python train.py --init_std_qkv=0.0198 --weight_decay=0.038 --final_lr_fraction=0.03 --train_tokens=238900000
Each number is 128 + 32 x the weight over the matrix's rms, rounded and kept within 0 to 255. Layers, rows and columns count from 0. Numbers have three digits each.

# layer 5 MLP up, 512x192, rms 0.0947, rows 491-511, columns 0-95
138140088150099182122138135118115155082111135092177124157082119123141201146118120146142097099139127176142101115179092145113152130075123090138108113125121118123100140169114145137079122169182064137231160132114079102130159084086123114097140090144147167156063107134137160152096128082084080172
143097120081119101189101132186206123157082132099135123121170192166116173096113082110074154197139137044100061144100160100141130125156168085140086162104124076119101164088153073143066189112177146144148156142125170108164095164234170172148094131134138098132093106137114079147086135115151087090
119116210133097115144133088124134086142183109140128186190149086067130153112173106135158148133150124171163195080111180151180175145119102109120128155100139076167093093147144126156130144145124135055094165148175074109136134140123126064145181178146104146158116137143109128132139142124093121069
108141083142126112140111194083113095185108107175086073104117178117177139109101151166098112130116097149144169125171143068152136134099107128134130128139159151129065083148087159118150118158073164098084111087173109080143092118150139135083161140099095220137118133108080142184177123165106138111
205127126139107111122130137119153155175165126134119164123158186088089087105150150086169131114194148139109106147188127183100116102134136129089076152127159144126142161155107242153102146101093142164146122149161104098158147135151099083092113047164077115137153097163123130110168146103125096217
111104119165104150046090134149161073151056148136178130157084110078061110162126097139130132139117148221125144082127118151162163153081135133155089085163129174076075145137128141104123160098165097121171169174175157109118174156166140079122156141157168141141144133140130138085120138098142176113
156097148200097139122116084134157062153153139058053142080053084135096144143108166130124110159089078145139066112199149144093143163173137108158134101111129066168167219121130103132095139146147122119091105134100088099115142105144183128123133049088101168161135155148133129169150118097110112105
169135155128121161139108104169160090133112121121114095118185130137118111085063143163116125123122160126117184103059146093109147136127110111147173142177105118103152141169148095108106138127129110134116095116112133162117126196106138101141114135172091102097109076093126133173114103095117173104
103136138124115116111087167182145128108131180090132197168157131064161149113141175157075172180092126087126196133137093149090082125157127120125167158152214151159104130094110104128112128169135217084093143116143143087142168158145126129097174100153107105127142117150207085147121122121123098123
118111142135192140149158138151080164179127125111123151150130100184133109171124150104149177150085179089150130139076103165141191132137164154088086150127168125094152131157106160102101141171072154093154150186094155158159146112105129109110107170190134140164085136096094140155124134189169163103
168096046123073119131112064115115139158162102108101116185147121127176175147112115071097166131120129102144165177092163117122178158148087160091138100106156159114185156141103191113121109165139117152126155074091133119055086117124156132127147103109064114128121114130133079079162120080229154149
077145131165145116093106083070094073106131160158143044154065174092153139124085117086121088127105082177120093135138116130143143158144161139079172113213175125128131145144059133137114113111089159184095118173139174190126160092112107141134135203075099105115163075142130080177102132083176112081
128143133175140163104144089170106070149126088140161173140135143168074120127103119092092063106126130095176124154103158167143167081135131090123165169145118195169145102122140152114106098113184152122158126111112166134163164118128102113163135086139149092143121159153069112143123139148125113155
137135117124096105128118074160190152138106132134118126129069082088149125207065126142148137137162161128103127161110149069081113163077137109165098107173139132157108150196112099139096144101155129138111122137171120145114144116146125118173143133131115082034151145175113146077135112135134122111
094143137100135160101152064142110112100093096184142136125125101145136159161123146179135211087113122164156084065076106130137081129192180043121144145101102097102139159147094126084186127134120101094160036132139108128193144142155107159064107129151147162078206112094098111137134127112081159139
104087136153155106073076165116119123128157119146103117163132104206093076155074103128124080139155069056155134183126127112081114106165124117122149132091079172063108119171099119152062115068089113144108095138137110138159094054174086161159130122145128131149182074163080138116191138162037107136
126141128099147083134154159096122107103115114127106084145134110190161128145172144150200151140156141151153099152056106077157119092137103116128173142173136100160128135116172177138165135162074155152168091161103102131128158161196142130109087124148061096092156138126162173100100123169096093107
091103134141095136144144120165150140074124095135123109115142131200114108191144108090185156091143098097127159130068140121205118118100097125176059090032090171124137116126139167140102131149115088106149165189128088108139155041173166085110137100132110114175119173123183104130155122097173124162
152143068138123120228186185170122123120136161099120096113164147143137149116071086073124089162138133132144080181153105107116129141181163094145162052122147102111209087130108148130135075084092164104120138150111114112131147135149127132180086135117175156162178151151069065151084101057116179150
130080145141178164128089126122064098137118148140174114099076166097108162142135093156174186112115078138122117107140140132136128101178131088108153169134111135099162129146093159085150102134154156096082123159108112165158103090098155146098149119140119081107115133097102130158177136167115070098
093148120172086181074057113241145142110070112166155162139159205080173086174093114135197127168136102081128143120123091127116153133131108165154094097131255167096143077138100108107164104114130105103097201082119086087125130081110074099133111129148163126131092092115171169071119130132117113098
# layer 5 MLP down (transposed), 512x192, rms 0.0946, rows 491-511, columns 0-95
107205136162123140118147140152115113168131106130127088187144140138160098152114156105167124127062086144083124135124053186113135159125158145091139116075123136060143115156129137153105114126135097120150113144139113161131150084085090151065172127123136165174157146090162144134070097054116103167
155124095109115097127157177135039101096145132117172109095136020128152164100134160102140101076121095116197099167164119118075141164133153138163113116138145163105168168124140163109129175103130136132154141110136099105115145079126151120092161127108143160111198141147080117104159140131134154091
117124107182167104125108133141149134068115180151110128216184111105170116166089119137071105158129110171097114125153158162109135134111127132161101093128150144134069156126172221179147126117148166088142109162082085100146097184126155118139113113083096136116067139132144163141164178174082056104
130179077059195193123134138106117064098159159130138092083153070112077147083153107154140099094107069142110112145110096045162046153152120196110104198080097158133139161118103118058158159124180187143148115114074107127061057141122166138160171099111140097115108111097141125205204104134132114111
121000146142155088035111137163142131159132148175085120133137107162178165114128094126121177158109139043073064169083129123126147129102094083083176167128140120140169140178127111116178154109166133148134103079116116069097130068089097121147123086085119137118120135095100147072157176122198143196
139009151107175137123143137129172121048159128152100105155086138150167098117138126135094126166142173170182132097104131153175158146116151117099155091193076138090122118128140107153173165140154113155150113121163131159117139157150153168087121190103155103124169148140169115125118113116160175074
099090151130145117115180070121107113146156113152073084098114143124149122107127091104098168090155154127146128089166148103111192096116068164091096143086118155139191138098110058087117085120120155051135099129171207066158135069116078169100149170122211120080130098091094059109082169127091128160
098058119087126141143177129121160112142141137164116098151135096164153144176153137119182119104130152099132132122159097062112089162152106072175157082137104133174092171126132140172156061131126087146163128125127074100140064080100134110133125098043180132117126174131127061124154124181135167102
112132159088097130100166112177171085126163154100097093224177171114095142094151178153225142058090150096115123147147059126106112169140108129129082143151118176110163134129083123073110134168135167169127143117132112067186141137154056158112128121187055101082142110082167143132159137093115182104
113159157181151090087146119149178115131108057152153121130146096142090107138157148098134147113083154060117102147161056156121123163138125106139080125172104126131122167152137175121131172122102118188075159110148111125101132149130103191170074177096140109104031103177123152065126142143126081164
133046133139108114136106081149166052065142141080195155131124155133078156121117177182113138118138120168149120123157100133138066113130179119100044089107162103094114167161156137119112107092085078095079140164180103144144133104119165144145107097148149110157137134123121088163167096095069105183
122097115153118178095100120135195145126144196126136168079153130092097138139138134107142137135171134174109171138098112135165131110098164114105125161084111134100110118121136154185096142170169130196129112101109142122106109136161100189165056119150081112131096115167179183128078154156101154157
182130185118167165169076136146179156082124167180138156175159127096133144116091108133116151080125145147085115139086183107107146072043156145111098127114076100147101083153105124164140149175156120162125150112136147120086134130093164153105103175053128142075177129153127057147128099103080178151
139086079129150110151176126142043144136124129103124129107121112120110099144134087161122120183110105073150164095140189073122118132124170103188152076140168171120115160159102168108132128154146130150094075113109098127104167156157107140110161145098142108089147131101107175097083096142144121152
036132140144108181119112154114211147133131154141134076132124133088110085142162122099174139134146090121092126122130142161131077131091122087063126166123165106115076145116097155138095121130092142187169051086124095158123155154084110155137137121092156138086137184145085158132132166169091155160
127194155182119128100090155154122085144107120113103107140207110170132109129026130157090101117128051153179128196090184122117123115161100131163158148121126150138133152202104115136125111096125094149078066120083087130118105122149099172114163127128136102156113094188132166125144068151121107102
129158106154133113186067181048133128128110146100115112072144145140127154207123193165148096121161098164126102085149175190149130142163099127129116063077097167151124182126178143122126159166132183153085115117143127102116071143141052088135113085128121128139085097148120118142101210174147069094
121185177154150076073174173117084086141161122126146095145135132161165140121174087167167150134162122054149103130135103193085132120142141164108092170160098153116114193153091109181138094098167125108123171068108080087131110111147085138156097076083121162126109108079131124161148219200099169082
125218072121145105158107122147159124096159129129109095114136117074120135114108079116146125168127125162160145184164092155189134151088118105199141098145163107119100126121173101132181100103137162088167165097147087169104141109146114148128118114152116147148154174107094183169132183120148155075
151200156130181124148089132129121151125105137119118115138112128105114162123140127121158141133103082115175100101143184163170152092136134145117094147085147111128119102159081111122119238100148170109126099101100135157141141088086129125143134146136156134105123111104140172131127070107113111119
169157172159074161110183104103168097131089118116136152156134153134151152122130149132176126148153155102150088150168086189065154138130104138092101112127148144171098139111107114121124045100143071141123169128129165090135142144161119127110128096133167092117113089147136165151146114092138104156
# layer 5 MLP gate, 512x192, rms 0.0971, rows 492-511, columns 0-95
150089112107115126169172104094149142144189098167128130166106190061152105120134093083177150071142133179098137114100181191110157169168124115142153147095099080214134093201096097111117136150133074094066097110071123145156105107146086125163064095144112165109075073091082151137070136136094083130
140116172134098141098088161090166105155146181109123122120142100173180128098137174106175168123130100134135148119089152205098143151111125141117110128109094173127178107225142174100149140143087108124160136170123107093132101098142082149107102110140156118160104136130120151121148167063147175084
138125177116168167135095113095112142131141092123132065079027069126090177126085109130182174097121132164208110117080140151215067162149126124147075143172113169182165160076108178176112106177149182146128147120158142085146130139107180170108146114121099109147116147094153099122117120139066169157
163147152126109094071171068105127100160179152124136109141111103149115110071147124179177135076139109174119099129073084179143199113148113116121173128175149141200148107191127122151145132067148143151172112156194110107155119165101177129114107125121131180174146152146163144116068119123080008180
102127187105114114110092110134172119170139144153122092090099129113079133104117119132100142109088134161173106103102078146130098111091107177150144154133111097142130162130093099087112160178098113148160172108134149082133153118121143106124190118107130121054156159138134140115136152118149159128
157120110129107144126103093127158096113096151097116126066118086168140120127091141144105077174082124175109098116162170053115210149140113136097100126088153126131156123145065108155190122097048103130153076150086133153117155122064120158128167171124097117168102082108087116150115144112143161108
121136162152073178136114093160120147110167088150120067117156068112067051130118143175101092121103121102110119136140119123180176179098109132096138147177157106099133111146188146100183138159089075162144092129135141148119148144096143126175157190193101100116089116122103154136129158113093137150
129159145123147127174120081117123095128160055095125135107255091138209151183140111161124176164148113060130223110130161085206149101125123164163128090115158099136091100103211129135141181076118077102160072198193136100134182142092161149114171057177148173136146169084087101108091150160135157143
163086155164112172113142144184098184141101130097152159094202155091144123048187174142115167068158073118176161125097132063171149122128142142128154133111125121109088098152131108154091145192116066104129098142179107125146146143083123108157184127130131139145171123100120157168142109108128132112
100104108174138153129080085103145093097133157152112108158133166154105201096060140091087158126135080216117119151201085131200148117130129141109061078092092165185139178149098145110185127081101033130126177116138075140120124161096179131075148143091129119137158099151090069111089135129144182149
127106120122121103098127121165131090189157073093145128168182080144133131132141187101182170107064106143146115122107122153103056106125090163156119141118154122175099184142107105141161117087108130162180104201111120136159115168098092208131133119122153100155210165156144133145113131118180155163
138146116108138105099130133134083151075161164150120096140130118126138124170128141077120158131124135119133135158156129160100083105158141213116114114098136106165158172144160089123156144128145125180151084126141178169141128144152124127154152097097129091128110102134145076117035116097152124164
083168076147155132099105105158114141132096111181186144151125165127151152142114154159137123138132160170130220132077127086100127191117088140207110100131152140150122178162072112119155102099067168136110160135199106113092073112134122176138122104135114109110100156125155112097151143192139055145
174135151065157115126125132095075147138141131128077116099123081167147111184167078173136138182121153175132118063096163151184084155150102127137140104134111112136151108141135125144195101137169134100176176046133092121110092068176153069150104155103101114108097116128140172096174122106170124105
169180127095111139158179087168164138089088112081140181100092140082163180088169121140160157140094176162121103047127138155158141167096104120101118153135216094161122086153151108136214157232141133130141119122115140134069181177075117123106156147100160137109104213125149155171082131121195134122
108107086063141117077118120073135129129119148151103103142093099138137175148194121156181148184173157114090130172151132110093108098132144143084127091167097143164172104143131079127182131080124158184154147193148186104110125179148109113100161144080074112078117095082167155146108121183109121101
141122165119110112134149098157113100150111115094120142152154176127138133139151079125132123135159113169117123148113142166148185125136114135168125135102073107124205060150122106151151116179127114099163091161144125107153089054200144175158157142133128222139126119116119141186069130166145139117
127132183129139127063118108136107132158126043157080167128154141207099098145158087170131155159144095134106159101112213137113137074147092186078092120092174046118170176174073115113146180141080097143137094209084142137117077176147097100055141163135075124094159131086141120105107113114131109100
140156112098096084132186135117146131119168107145098137128165104162159096087123090128083039108136138154137165130125112097116149140096126141154136126123123110168128154099150107150105130133113101198155117119150120125109180169181115148103113089120113180176159115178123122099088132092170175140
088169072123136154130094107161137129200202169135066118134104121147131105145128070145079092185100125186121180089183080107170130183106106129117105097153119151112116102131113113137202140125113128128128108149137063057118117148083153122076103162111098185120136080087120120155153083216121076111